Weights of a small GPT-style language model, trained from scratch on English Wikipedia.
Size: 9 layers, width 128, 2 heads of 64, MLP 768 tanh GELU, vocabulary 1024, 2.63M parameters.
Architecture: LayerNorm before each block, rotary positions, no biases in attention or MLP.
Each number is 500 + 40 x the weight over its row's rms, rounded and kept within 0 to 999. Layers, rows and columns count from 0. Numbers have three digits each. The size before them is the row's rms in percent of the matrix's.

# down: layer 2 MLP down (transposed), 768x128, rms 0.211, rows 158-210, columns 0-127
# up: layer 2 MLP up, 768x128, rms 0.228, rows 159-210, columns 0-127
down158 101:525495409516520417479508535542478517490482475544502507509481399451553479503499538473501471497498488522509571520497539569474535531527539471524558542476440552488608559473489458486535500479485578541539537415513558496485440493462481551551472469471536548484521499493497395485518469423538491496525470497522585555497518483551498490479464545409550486443530511479550491488455548470509557540442
up159 097:518541532482524557586528492546516506532508494487486543442549524504484502403419500553491533549529476490564508563434494509422432470490496430433522613506507499499482502484554493540514567479518502537450480545528491530539529586515427528546479462513508517480542555502503544411509540556518487466515452503508461520508429493511459517598479478485535490568474470530471502486499514510529397504458
down159 097:474465503456546405541493464499557553467494439581504628477510518551495455487452512445515458520528402481533486563533461512478498555534485551459444448469506508534534505446532483479477513417474518567465519538500470444512468516485540573460496457465461512520429466526469546448458491509470506451566505487478442506511545500568465484520554406504505481543515472433457528443508481487512476499494
up160 112:517473413425414541497534516504534500572495536514575429462430452451488501516488460548487497468441537449475581547513502477475540496520492474492525524481486532543551484540540562594547497527513526498502514518519453461534448533461453573494547533470514516534521508461514478442467500547482502510498539504512516433521474580530558547523432460557593482497470426549464523513544513578472537542512
down160 105:487506471461523541440484486499485461425504514540555519452553491515511497533437478435498529434445536505496466477550617432476447486498514540544516533474492550417474510496531509514560537473490387512559520516397517529477532521541461536462537502447499407560478507482450484495474477481525497450552432463500497510467510539540521484456541567486501453430488481553465441471433521544516512530538
up161 098:515462459485489476433458512529510505476491480457498513524474562416520458492502455510484506578453544510453519521518462495501538515470508583503450563473586570494540501430503498523553525519480428478522482510543550467594407568465539468512485504585455508432597481497486507534502495538480485490543524508451494541579508500505522422542433501463483571430495468525472479505548492448475527440541
down161 098:480521553535432471453503524482545527503515466504486528526502495529458460566485505489477484500501509569423456467544597431478514486480526482451456561478497509506435434483466476441433540477453463497485480524475522567519450524471455485523448478441449584453453469552470439509461473547479507516422470471529529432479490491520530569550467444578564513463600486561477486530508429468520487508474
up162 107:614479496448459453533491486451529473533470524576488498550521562523484469493537598595521532514434475482528519494518430486490550431499513512447519529497536524445540469503557465491452435479491461521476447462489489532502553430545496485575466516504465506461582517540496521534489491494477471457509466495474548496537478561459445490513544502483540507486506483519601453421523543563512450410466
down162 100:440484430515484456558500539463521463524519498522548489515432465530523396502441467525575515513497520527458508465536490509521539507507510505539456513590525537464527497559481490477520542513465542451483513546486477419560451498491465575554539650554516531504437490520528481471459439485476496549543531417515509523492482525538512489459448475433526463517530473526446572490457467495453434462469
up163 103:592509484517465492445615496499481465566452499490557459468499508512516488448429511485513486557461531472519462463473494499440544486480550474490534474555508521480545512484516449455500526558550437475488459453575518432492543573493563472537524541489503543509488485527490527540513508524455442497437434475495510477469488406521497448448564441546475518495460479605518460492490418418539539526490
down163 094:467443473517524508466510456547524490483506477481523508516506524553537558468485524451543463458547488452449510518521392535491536493501528514461427545516521437500576522544463546467443497506457464475406578520479545522388459442473524452459420454559573517482492496492418505538560517533470478459413537511513464532519529555497423541504463507505490513463540517459542517530451531488536460537502
up164 095:543478545545480565574508436444490505522483513482506517517509418490451540486422493503579490504499471527461472558484544564514497512498507529470477440466580430544420482504429480546424529448484441560489563528537479469452580489528556489520525545502553517514585573415501511509496503505476482453514495442469502456531578493483580491422504534495480461520455463502533488473505546459506524512473
down164 097:435530461532474497543493496473541518431553469549429440493515589465469521501535526465516498555476558501432568492545487501466514586473466493477468508499453508555531555559430531487490538503545557487409447464526467537484538529528532483507523489396520473572445513440483497434529499512417475540512487549466519467513475518469400546544511516445476517507459439465546488507506527479474560498465
up165 113:493466531505495495518512541491542526569464533453481435517592496512556443492472458548498508485464531420478451522521535511444528572510466466495568487497484492549543506540463469595491449440475477536460570452473505446443531495442581445423459528566424540500468497394446504459563447481505503460489491566508536514507520534487523505486451424494439516492534516469538548455519502513521467518508
down165 093:436436454521473583548495482481426544451514491488512530603479467505494501440526554430435498494488505508558534483495508475473516537488509450554521466560523578466587482500441523463508452476491458420486450432546519509514489500506487446520488473460470452496584528418501448537560500414522557552486509459477540528481581492559459464489475489465546474500558564473506511490475507495557521509532
up166 103:493483529573546529498491473524524507567550503459534497500531462444453556495535529545441524440517460488552470457514576456482507500478546497570458427489491572508489476441533488527511459462484572422436469421534468480474568495450452537488470516523487516496529470558504568500487572502484557493538553466525528511528486449411449460472537482528434533434482514537439469537422542506522501556550
down166 107:467528547487418598430544515471555499495516464512517436480514511497544497542473530489540545496521414523507448519476538458430445523490448494463495523528507481462500489468476533578505510597558522481458548488504514432429568486448473550500477497509494489538474511475497487545564528592461542519561502564539475494492460521580501462472440426558485495541523519412420458525492536513517473517521
up167 095:503536472487527387406527522551512485444499417468520439515553530487458449520511463529487543552515550518432543481497492492515489547503467495471447544490536488525497528498500490575539554592502555462570509561462501470544508504496538568457478434438416503487569536507402533451496481523558499572501499521505481535537468528539565529504479485516528571441507551487560510482486505504511542508447
down167 103:464498548525567560509451522486548501445524518491515506428464552476537434535476562496512523556462516544466518551502535493494501490469517515436550510555446463558510489494442561521495563553475480527463444544516525493467547491469509567540485545426537501480440499440543467534480520462482525534409445514478550468420481495420493513570412578476486487524533489498473459557470495554511477543411
up168 102:426591508520488542403482520549477463467506588450457513565549515500478450436578603575478518550487563492480466551460546537476520436452492550574501448488482560507529510487477449533434585503535541556475463568452526523505504489451470520525499438486430435496497501514496525486459480464474491506473545515469423505478515458526471477449528469479499525566526477460475511495479533513504493489511
down168 100:475454543510470590498484495501552524490507453456532520476495481499457538424516514419499546490547426535443520498530475488461474474491465539496491473456484457525408524443512477511479492546513526460496581534445544463542541446547474479487485494496520549517563450549536541491499545479489406552423447574538455542511523477459458465462469464518464485538506495444589526474442461541608459477522
up169 100:469454522491469535467474527532522546487539444487496524576561446508498558526531514512522500550429522453465558458565577517603481406511525485489557577558506488539509508443488517504478540490480545453558527489458519458455500439431540533441542579532477492556486529474522466519538516517468480464577448563518530557501518462480438522477467496482451519554470421478483469456522466474555461493532
down169 102:536390434507510488550523480502472461479511475554430518496484456577502471439460478508566515421511588506433483464460471516502463525533494483525486496485580553507576496444496400490448488499539478504519531548535473474536523498514425498512483539525468421486527499507534470499494470418465465561458505462568531458475522500494533524501487476500530516564532547544505578499495578612495476467509
up170 090:520500500520477501474507503498522481485510532431498509490505491530445535502564560573415460497493508545571416544532482483437540500515481603470519523473558525448523513547475489584473437457544450561509441450519507510472522527476435494511501473398572502570507466506499540553475545514485559444472481486444436489416484493501509518518550521540534480499449496433513473566512485541581440538519
down170 094:514485464674509517497499504515468474558526527516488433519486511563407499496524508531501483480476532445532590494470522505511475466569495513466503551532465495505463465412605501479609568556518487468541456541467459559520454477534491497487535553498535490510497454473448519579511458471517484554479482448485543495478488478444511548529482483459513453517498479521416552540492454483467516497505
up171 109:477486526491535530560440523534540524472482489402512517472539512477461491566496512478518595497462574621443551568458474424505524552512482478531499417506534518481434471461469459462539387493469494510446508527494572519573541487557485504493534473519492460501458488549474519487556517493509472549538544490491518484517509499483552509496448519540502430460476486528437609510437502503473512512549
down171 104:455414496583441474503519498492480477434504494490491453515536471450463401445433533472479448478525536502447483472469495508447499428524529513518476424450550543453536582552493526427478461465491458438458539500464515532482530569540508483488531503502452460517551503532502470488474458612509452552506559501523523457514543517563467460462483544518554520516529467503506556586449528494545444464486
up172 108:537457485529504529473512501477449493500450539488496533476503534479621475543484501527511459586473534469516561525493439493502510498565498503445475524472473536578446558475540505424520517544464531417452498561504536537621527539512483467479488502503526425503432451438447430512521524469539491503508538568469503501465557500460501538492580545453454520507580534515520420493495456446495487456509
down172 096:532522541507563482495545512553475535557472511518526428526496481497473515490504508560470569474537512440494440561464498546499509445491518493496473465486503532482538409470480484547495472469556483609547542554532505487463526482483574519440493517576570552510522560545517547491470432482495505569430487498550470481498505526546541551488457490449515487457466450532442555523466560552569394534454
up173 098:494539462468416478502401527451534537437455468526516402468489499487451512551594577518488558477472517456475508503520517527518538440520443529544533480480495466461488393482480486522575553477530469577544547479461483405420512509468437486482473531496515517502505410516594514506509540508540481449518536491492503525502490443544440488457493518490480499513463504540575515472465522506512485438501
down173 102:492492496491487467437475502502407547491527497502460455470452473440475468504545562460585539499502506558461503519463543504543563444498491487448458557484508546552532473518508500514536448537422494461539470455496489504510447558456561559508519483511504532483543475468532569467516476493434426482537518548429538510539531521463531470513561527441466541513547454525542420468493515525628590492462
up174 094:552602474580452557493497497581514498440411459522472491450511473500520456556506514525569399507522529489424547470505518461438545499486430558540503457483464501556457466495474488513481543459567536499527526465408510536523438467454527440514521465591539524456516462486456549538537568483541502489528539489519496538503563505429456525506510524480473503517534430518528513523545507538507502485483
down174 105:501468452490417507452498436441448491473516539478543515491491483488554526477504480447535484491463456541527548477501485541482486524445470558534553443514497540527459502528527553459499511503447519583495538502517577483564583568481448458480551498499466569543454523470491574512478460421485446519464594525490437547467503394526486439536549531458464516454520521505581464483526499528498534437471
up175 108:530480516490476558450466516489436490548437482498558451449541413525497488451529463485513509518463485440485473532521497448492473514570477582485569510488512505534496503434477477477427505484457519501497488505432499553520516530548452512496495570528492573480563506435418447518417532531529498492609459500503454516474523530584536484481457546467522535491521466535478531417587525511532539573453
down175 099:493432526477494467576522475495517466533424527445442566468465474547475453467508484478489470473482549506486539547529454434496485465533455613454482444418503559487533548516525453537591469464466494489456603470561457530548414572470532450465544441549477501533475509520514525475493491514507461490453515476472516471454443525568517526442490512511506472540476528456500484571514539454477497456475
up176 109:534474481483522457512543459527540602493507519451490461490503521485563527476508478481504532591502514472470545491457441559501452475546460522542531483504459433518476496461548502464477477508435544394543480425464500486548511486504460432523475533518504437411519503582501491534459507565492564431542511534519575457461441603504493547498432522530463567520486434521484495524476533550533507486467
down176 094:493486481505561514484533539463471461459568529524478540530482516590457506535540496547500478460526491569515487531589466452518522529518498480470512490531499494516516535486464464464506456564541521444532586522487470530495546499464590520395474432502483532544506490540412523483498531580522524537468514411589490499534477481535496461440461533442510490515462448488569495504423448477531449551580
up177 106:570510544469494477494496423552503430587478526511526457495508539462563517452474488495474470545496537497510502551527428556506492474472498474572477523491500467496486542466463515533413449536540539544486477511548534425510475535453541591405526424523467459549503470442537588543486503499508533536441474535556555534450481442420486524485497492551496453488482494564445472465486522461519542562514
down177 104:436570488590534538500556538409512471521496544481453453496471480483498483419546467548542596543502445415494442524418529459520499472455456529470477459507432521495550507563550506481537490512490563526496472487532471479557430514454463479520533462536479536571482524507544505514532496510502516531515522481526524555563486523457476467472406561498550471517497476482537445546529527575497447522440
up178 105:544497491495564521484477520447519540575457521492480500457497419576433583597483481502456473445473461548539459530536601470571558552545540564515469489454437479472469523517597458499478491511473425550443474504494455535537491481530478450441553517477465500505515549461447481471494461578498447519505520500479478535553456472548481478508460480499474455455453472489521499477487547542472519555523
down178 100:544508507520458542490502483447506449470521445547445486476484517489548497488515514475522542582541447477609461465496555557541439577532502494495515587598486539518543553509476501454507494494479450497506521483485541482538459525497524509486398415479525530555459458510505468469564454538506503493443516505522548503436513444578509497443482424476471558507524557444492448559528495493508525481591
up179 097:548578472436471494492468542562476524524472599479493489487503521592540489528533467534509557516431462572470473436577533496478482462467425548484513533480485453604472562484555399565542533534506544489515425526444498535509475501481525512526525509473447490449436441506498567490504482508499447517531526549494492514485472492413528460555528522574471464522446488510489470502501542527521530538489
down179 107:441511493498502590497498491584448420442499520520486418466545471610441469520515497433476545469551481491535513531476532535545502508478409490450541527491523563511479566506475517522495472556490467530513529531447451558514507571523473478536463523518525489522465425526481506465513466528539588519477570520504496463482526489489498568548519499540563464503506471396497422481479554585493478495491
up180 092:475507499497411498414490518542470569551578448480484448581503500518573487476478549568488442470455469559511486506481532553498566527437514500506531483514543514367557466506408489466463498443507469534538489487471512514459466504484482486442482504507446483542464513576502547520453484509477534410504472514540534537493558546499509453541546502469453552462590461529459562525498520506510506493499
down180 093:542482459504545528509460487582523502536477444431472501477539465617484538559524523441514503510507534562477536517505531505482565537477494474473457533554509558533489492452547508451525504565551578449511494508428467563535468442539553497438435519509492480589529504499537516537470574543400596513461513501512472497511502514475450528536499457534437516488589507508521479443432509496501494485485
up181 087:485507504536441525437474570537553508475484520464544453524517495507559525400526469505527497497525490465569481537505566489453410485420492460471487516501471465463498528522500502535523514432491483492498422473512482426499499536523505512541522516555570427506446449431452501518499568520499516438448458491520468501558479482484539448488511572472478493530463598476593505519415476466565550467568
down181 095:432573542558518496493479504545527530504461516474464527511507503461561531474515465446502514467490469437634506541558460573565495492458486449461540496458530522551572519531503447537540521487518592488514492493506491598472550493444503506437503521546542467516441484466528566482565536486513456469488538495448501515512588515520508466485502507501411545528458498471540553528497461484522599459473
up182 104:486506568437508477521544477524529502549555544489501474460502471396540425545528498488501450480505533543516492436452436495440530472545500522496425499435492465500481512514510575514412491538503493444580544464503456501537456542534555487482497422489550462451555454485483515468542428569536516532525527470486543520444505507521554517463572491445547524442510561485495541467516493443421494437537
down182 101:488471416555516551470534547519513474518528555504543514534472434539474444482401491434537481476529491475499489440551487512476488486552545487504484643541506526514498479524523598502517450540504456520542545591499492536444551456510477482514476488427536478529581491520509520508505501437505514452561510480510520507541445499470546545573499437506441535527462572452480536488479497542530470430537
up183 080:518532536490468566439466527537462466534527495459428558482505470513565484502395486447463494516488471469461494552475525467494446464526484411576500535559621443518483510571522547487480536534514551488520510556538497425550511469534479540506525440521499516467489484424515542502488470524426510459503503580468562538499478448565474541533488496481474513548469526444530578459491439509545512460497
down183 085:544500451508495534514505518529581520489463488480474452548435562522458482418548476523485440542500604483531379471467436544424481468515511480483527573483492547481476525459426501490491499507555459542520419515484478521473580552528490495477494455477525524581477503531408519533549493521519479566465501448528536498483477522542558494456489461443518539494473500521501541443525563460437514541537
up184 100:464502478567489507498533497556522478482520486461452509452518493491516493503497544559484458435566560499538541493525432481543472473445507496534516518499543416517538480541548526526572479489499581490421351501551437506529547506507464554476477505462549513477536556431518475521467520460478476479600550539483466497533456468515529531497489460484513549527522468544512469518431471515489519393416
down184 101:478519521522490550517509527520524482500540494558604488487532493570452441489553485493468450522542545540586435504408552451567485481483578544523537504489461527583529543552560524423514463524537460454455478487548566437520463483544532497509537435530504457569488516512511513502487496539473504549425533489552507482503529517409487462445506507554534569546485466443465476472493444470532521512489
up185 101:570500531564515516479499485449556496481569538492515632550493458528457482514535450480433480484524476489521488511497445433444521515528532489544507506481419485520548447552480559509483548434539557513478511465547501493501545507526442456518529554581539447552465516472520436533500519525492469506502533490569485513439515468474448536611473556421426462545470466486492490545493517483446448478511
down185 095:481548553498559443535474536521477466549458426502533429479439473491473537496499559536484480533439495546530471524514549516483541519534440482442496476471519536483416451507467525533453503545399469536482609520483511577436462467520442561621470462442531542434514483482469509455526505510487531519462442513494490535537482524438485459428485456517541514562518519496477522492519540556510524496539
up186 101:541467479492503526491451523522519527526501502493428517528549507519460496492504493544547478464584523493448545488558538416493452587499526440588452523460528511473455457536508520445391456516448500501496562502517558519514410511476465519426483475434519475488461506498519463459518543462427521521619521531490442460489456448472495481490582502523465476539552469480493573495495537506475450565528
down186 101:477456563510508477505427525463454452449468514523551493479390519532551509508480564497495511528474517498490560455481420539512523498522529509482592483524462521526562561505545539498534427500537455488466539551562537489493446497519503531479542521467526410501511453486489500483440534543484514509397458487457590468526533501461539441505493452437515513469541440500545473549526507469494491389569
up187 098:466539482476550540494494486494534543663472487476485475508521489478538496529480519493509552521455464515467512516527468514486525500496497571446468532500484466490558524561521522456554521476446512507583506509518461478496508469599521552511500447535434468561520554580520455485568502500468481505462411451502493465491512491500584519473552470492445609473504443537554479518453504517584494442442
down187 094:444517426480491482425508499559533447504538469499459470490469526535495440465516477487489527471495473463535495469541451485504565452458523491490444437475451548509532523465443560473466548505517542480515495472495474480518508496515610506380474436498516543529439430491447430442471502588501476531451474481512495536520523498504460551476568537430509438518502464449496434519459430549545581468505
up188 092:452455533469551449532509509530478465487480509560446445564497491432496442509483557477486554503616533506509459467489466467494458527428510490488513477465507477548477481476464480409459511528497485502554517495526510515526491516511507426577488516459502516493383487565472459510529499488563566527526439498483509584513433477449522524512453452486471506437458513541613517478444525445470441554531
down188 097:534469559540483480516431499476533554469542539405525449483434418474474408436537463465481504497538562514456558500504519458548474396533453459512490512506515543524536517531527497434514448517437503472460499473478600519567474533534506497540526442454525481592519483497509484507548459478448455466499487485544490484552540513423486478479443505427502492453514468519459534499480500574486466508572
up189 104:514495518483439509539514481431495434551492532614497504527424493489569581499408528478443457429462485555542517404430409516522478463546488470517555475408524517492477464481531475502548531465448535519529480484495458495452483529542430509526573471475479488471528571528512495504477533496462430511499511461573520552518496451505493513530478512492499479493538559507526494486458515422485496446563
down189 104:479520494431548519553477490614481430477502502457507527489507536524496519476449500494495491533505489492465577423507578502499471500474554521492578533439495490440420471495520533489516522584480537544504455527540601554570527489530488506477463586551470500557502529431452475522591527522520543455514517556546519453536496471483512550460509521522428527424463507521485454541451475498560514533525
up190 101:539438470529529497466505456508539484535482422534444493502488442527431449497550462525517518466484451469541447537462567536509542546479457463524452532508450558478534516491526557568524609489494599440519497462506561480467531551465547516506512485475530513520541512441552543448554513492531556460499495487439439536534490527467450480537553433442518455513459545539441501545537518528424522467557
down190 101:486541507480450483549581497543470448474482497572565537547477455502437452512511512531449457474490469468545476561539491411542534489493517493473483512430530483512527510511503597530536527488530462487515513511515512505483489561473530497410453433447466522531543452560498563464482492480448411545510595531495453471451554488542471433517519416490432554469478548545550473497550526462501490524555
up191 098:545477594515518496426474454427465508464499495480500515561457526447477517463462531482467471515484415467504536487530538592491508505541410546510512548504492566463525485496462549485451508556550446499512524569466437507503570415462536475486441491496416507509477495522528532532499476514463442436456455479532519473538443472488472497452569485598489524393513500487529519469561480509479472546477
down191 098:548478474560502511567534541550443492450526476519532512503534518606527462474492546424505536485501483474520438562498573498472468405493546451499517482583457527500535534443525458563540527492536470453476494486543510527534428500454545499513553515527492540504431567511448530531472416504475509529465478423513509532484460469537573544497448522453448506502486565467418532483447514540520474572511
up192 109:552523504557561521509451482467484508414537532433493492533484557527509488479487472489532551505428512497475510470548501489492492494488402518479473437523481522477515482490390506531502408480450511482431447527488496480534460529548500525424504523446462531556399531596452534526512525527539545554542509474501493521538504522501473571456511550549450523471513538595473487542476524477545591553481
down192 092:559463437504536503443511477447464499570449525514466507458490510578537479471483529516499467458499519487507543571484512533461535533480552464517482517484540503481430572538510545508499457505442493511474497496471552452439511586492497564469508508496461478493514624490485521474390483498470478506442498563625508555547486502477542480444541476478482530491520495472422442543537485564466413466478
up193 094:554497540516527482504419467484430498550447557554470441527522530430533490485530545579541536579521517477486517482504484502492483462530424568549513567476461492473474550478575529552467547537545450547472469521452472429508472530483566447563444503491487553543526472474489489490425515507471435442522572549488460486572536559466512424484483527476466535523509494496469502479447491460529516427535
down193 096:499477447558490481462549536567612484525491509511543497524495521551476511432576509500540492458439497477528480464451487537517555489558470581519501550578468497482543489490462529467477535454512516458524579514493540541511491532563430579510467446491464475545442529510545499497440446533507515559536471497476506502474476533587565508518484479453512414503561461456501495534463512395557546504527
up194 094:517491496488538490568415540463488541591452496490418523531506441625465472522534455457493425524494505473478542459495522500561473495519470546544482534507491557423522443539525493487516421508531494444516554520507544527482521585505477502606529452436457545463523619486506438455582504494512502457544478552500478580488474503507511453515479471467486480519474490510485481493492482477464490480487
down194 096:419551482543483579555433498541517487490488529492507501512508512429547514440547567490456551525514487551485459450488494596488519488537548493481491491542588509539594480580509486496445518481435468536523504522540452430444466416515482483468410462453527506525466482437511554462485523544512502467427549503462502441479487499440455487452471509503517549530471527458515462504421483473506425510505
up195 104:550513509536529497492526496495444526450531525472493517492578552523427518516506471467618500504518491486491505498481561512493511496477443572519501540512493461445491542415498470547551511468538588529542459478516467483530551464506583530489545509508458509434557583520476480490463521561529393511497512489494490522517508641550485558518463457472536524531492446478469447552523485517491567428532
down195 098:463522500485460467457504545461425491554557439454483523533427532482527510421483513525418448561499433474524492427547493515477495530478460489509459437557435516529528490506506560466461457516493428422475514533525593487497490503481460494577531575453470459513521499450512473500513465493562569423532470533483463492463559481551447513539535533541520467544475517517495449461501502584535439518458
up196 099:542495436465548510443491490481492510496519481501496537568496488490507482429518520532506535508493505497459583523528505469464543526483500530472499520441580524540452492471492520518470425480472536502450490539486466534493524442575489496416491569506534517578480465543442463514552470404586550435531387524411486456505544468488487494543481562570468475558491601497537535476497487491534495561492
down196 095:495543498509509528522503511517485399429448508470516462516516529473467542442529535460521436551458517539508563457509577454473494512438540449447474462510482574563474480573542481488538537508480551491467478458495531460466508478532542531546506546585521538511533534408499491511448533532505529489538504457522591537537420526426477472520510533472465529587494466524503499424492529560574525484438
up197 089:534515498412391512500491494497567506524541464596440486474464472387568447438483580536520497527461501464451529552499481482480452507558442494478525446525513490443474499505529515459520483458563490477486545552528483494458476533501487522478467605564430463527459503486487526523480548487555560551508496495548487462480455469471506485474465581504464475488466462504445503441559511544546483550469
down197 098:484516544539558495502517505461485506475538477538469501487519468494482483541454405447497530463446484478568479472446432465384497475563468502512467442494506506446491447480515449491499481499442485513464523474561435477440562425537484539447461481495488534455462505435540520505481480476492516527418475586563470503444506524467456468506492547521443557506416398483489514505543509475519485594554
up198 096:506469516516533544515466496515418552543467453586524438502526584462511455490484479447524504519464508513537596479480503583461525478544563601466509443559516518473534427541524487560531547552497480531488458527587477512463508452479457582516531474494539538514562488483583496543501467566472507469526486555445496432489513491462488554516436515481429467465481484456494509454477555467500503463489
down198 093:450487541551485492470452560528589464476488611463509512507562524526451461459542519517518493534470431558497531504472452552494543473476446547455504463454507532470570494474600595543481491485432503503516446494532498576487520501576536495484489522535527451518446476488577478477491509497517504509550575471543518476549432459492574513480482566482508524522475573547436510496431473474484511484546
up199 098:484556536584512529452607457488510492504478499500420503468502553501553537497464591525468524587533518491438539530483552423516545561513526472489499572494522485448448518470520508403504539532498439463490552487499574528519533502517467566490484491579455455501546557477481536496443489456466548524520487456495482501471483493518370514514478482491516458445542501497491551433560462478469516506497
down199 109:487532553479369503544444553546496510547556567503472522547503549545541467474458472511465506478512520498546517479475604481502541478521478458545464532512595477445524516516562541471471486511470463534529527496470522544551479545472555519510442521434573435538469458465470488583421492455548525488478461497517422532541473543489458494509536506607523485512494523444457529464510471503548527519492
up200 096:462428446521473491462536504480473543542494496507519476582529491584425444529505445487563437526524510553463452504537476562402440534527505545500453463531531500492517468530486488535479495514528510518545523505497471482553442455501566472521547605508530458507548501485458484495515528582448516422496453523479468452465530515438497474564507528491478572540468519488568590483478567507463472427484
down200 092:469578527476497569591450524512470580505466486509510531493483467395487514476464449503432506499496557504457544521534440460567533489506549503528510523512493492460475520519560544513478441486537469555430490506507456546529475504494510593477465509449564444401473483490509482526529581517549495431520528496525451502615523475567509489506509534536462472486505488457497486460545496472447602483510
up201 094:487539427496554499494538579522452516498510450501419508384523505489509508480533464509489505447404542520539502515516565549527508514542497412524515517523592457507544491451461539473482505481487536544495568507494509508538507527497505539459527451462495442508505496446465504540471513393513499449535570527518500444546534570480520478497472464560573502551547523588481472526549442494449488516422
down201 097:526524430554481455515442502563501485435619510517528547540488510516497474498463451502583515482488499524510523601521474463522546433513491515511506523511455468527490495518443522481507518568482545528473544434520455537484508473489493487566568454496482440502545484513494528493596427484513507471559423539445516511477551554505494387554486508570551507498537502473465533533460513449555546473570
up202 097:449530579559494503546498450485457513574489520515512536435528571466440494474431460512536560503469472519524427468432525580450497475543463448584539453519435545517523557534471553465469575490529514466477462566526533470456460491495461499451461520511468508494532527434541546524539453514539481476535457434463521459524470460498488430446585495441451499535503503488511513490430489505471487435478
down202 112:563452472423500465522519503491545523445575497458466439525549459371580454505546476483477546437484478565454498473501498519504533452482427543501478462490523470491494508511530489465433471510504474470454619602476497490556541543542485497481553521436572512499480496501435491466509468508504519506538510485553429482472538478510488471508494480456566433498475492526458574479429547518456519511503
up203 094:524475440521455443486442486522537509482492542575535436496480572515448453500541479551518516484498499471436409493464457498539504516507524542557499514433416563534533545496539438539528479485450525463462439488487518504575507508544454477510634459496475463467476491520449473550533421508530522563528541456514495514555433586490528440545492494503459506542498526415486500474474473530518521539484
down203 102:488553555411462503487493529460531561526507576458469533457529505383505494469482451555506559476499541474548507487480471465575510491480501531555476518530550537564428445500456451470474474520456511543408492505532531504431593490543494574472497506520433528431497493443498504541501534529561534551514484433495441493455539558477481500540526466516450482505484544512491572531489513477455542446453
up204 114:489566527467513453525546501499463568475507493472465449498537519439508497482508497533443545521572469451458480569523478437480531526475523519552485546522471479586531467485477517588522573559457463519523504473446494480509488408482449560493557462513480543495541557494508438474419511556490528461559483561495501504453545512534428574475502530486465452501608564544512547510532424546495505501528
down204 112:417456516499503512500471418565576573565560534461513444441498488453478456484546485522562449415551514443469533484521457465573454469498418531557482459541534491492433478496552557540517461587513525521526425527469490494471543514501507510502424548466481530467493483518497457500504546573458487551459461458526463502464528470461476450483493505530511571548478478458464511545521482517548485438476
up205 101:535539467519489447518437467430535498552579463473532503548521470484442516501521475496524487439377467473553507507535512499491469522527532454474601509581468491493541545441487528456545455526572393529492505511567496530486490524556526490568529550513539429561455521506489480544540463545467526544478506480500482470476463536492505474594485549412488541486459481521443510531443457510506472518479
down205 104:519486461450514486485544453486524470505410532466496439503457511582461559542544448545459532509513529517396470558510534477544460500519522457456510499412479523527431484409463468493443520511501503523519498475516564497506452440495557553520495520477443564551465493455552519499507589485580497537549457525459494491448465462504539531481474514521504511585512510495528459411580462502486508514571
up206 105:498444515566551498520478507560454420500500516498415469503503469495540486507590451525508464546485444532446479530561590529525506513524454538531523583491417458491496484510446529436535447505512552483451470458571491531480554512504504573448481524488445519427542483453454435451538535492551443450499512439449466575510462515535449491541472518511476468534498511539537563438496521489461460483527
down206 091:462476503507543506548551539549527461470556461592429484473555484575512523474534594478501545482482440504525576483530505497480503513464589547482544453563450544507475514579457567508520542555506495438486464542510437542509449554446513546476480483495471484550454491491460504511469442540553445482538499513489556433476476495513579529501459501503506553526527496510441480507481510605485507564555
up207 100:513566478528426514523514518525526488458495490492457546484477408451553504517528494545539404566541508488458488530458512476563536501581457553461461560479453450525477573568572537512513474549523446502538524491456513525504512480514508458544597518466489494415415502541508523564473490452465505462435526445512505468481538494474523555457467494479517437477564473514439529489518481428489427500532
down207 103:480480559489488476488521519511531437439502463547479508429508557527454534528512419439563464467496523389530518510511567473472447434565471487511375569489553529534423503519518469548436536518503493512478483516484466479524463494491523503550518462449504582573503590493576516464451547496463434484510495563461539501458440491526511478527502495525529461531465515476516549488470482496515540445547
up208 104:501503526442515521505510555545493494471480515554511505509450547506484479515477488517557492570496508504481496484509433568529573487504507494492560467440562487510482476503565485487492549512407434509491466554507483427549421493493497508570557529431410528454456450465516467506553472533445558531446404481448527511465497480522524535581438518455518471438408519554522547493481438560472520532521
down208 100:536524466461493510490506510519524504445511538467517517469560475477482561492505426507494500457552462492563440568495450505485459507410538555542526497492556470457475484507460481488544533510569519452484491458509532582538525436552444521557542573490434568554530448494516462474501475487517486558530458477452495540477525491534507594463429507626532548457530558479495494487546485484587559502509
up209 104:562551455458515465476493520516508484424494466467511522547460512571487545484508448520468496475573561492451507506482475444564523465474465447560496457570486554473547468547512542519474475561538507598526537518452561479528501521531513508452548515499519527486497454511423478575497502492500482521526508557521461508436436427537499551461474458418510506517478475467393611551480484496463514437497
down209 102:494449542460532527514492528504534513550451583528455532549494557431611513512493551473484569522436424495541465534537560499524472534508493517467450506462531414592458511465458465499484594536463531449511539508496529436518497478565432489515584527524476441476512487539541460526534483527474463467481510480443490527524534504461490507540436548511548470471513526486465439486439490533419534474541
up210 101:482481545490425486519567515473422515533499457503463457512439462421512467524466522518507510570450535512492430510457546515500549537496467491478511599516565495441456544591486451549459505534516478504448481468489468482508508534548487516547478519492488568480502570598472491520437526477575498507430493410483504440548473450507486518475461496481450522489528482528523566559483485529545608509457
down210 093:500451543450432503510587477466521499544432432586484444501530518549453512499527527553511511506540452512437461507534479511484457473510518503466499477521477484461498465438470521506512496526511521556521523567568508526557507446515502426454473475486556464402511527567518551492589513509500505453500551496566452502432479553514474419546501476495471450486485451470515465498517408525428603499465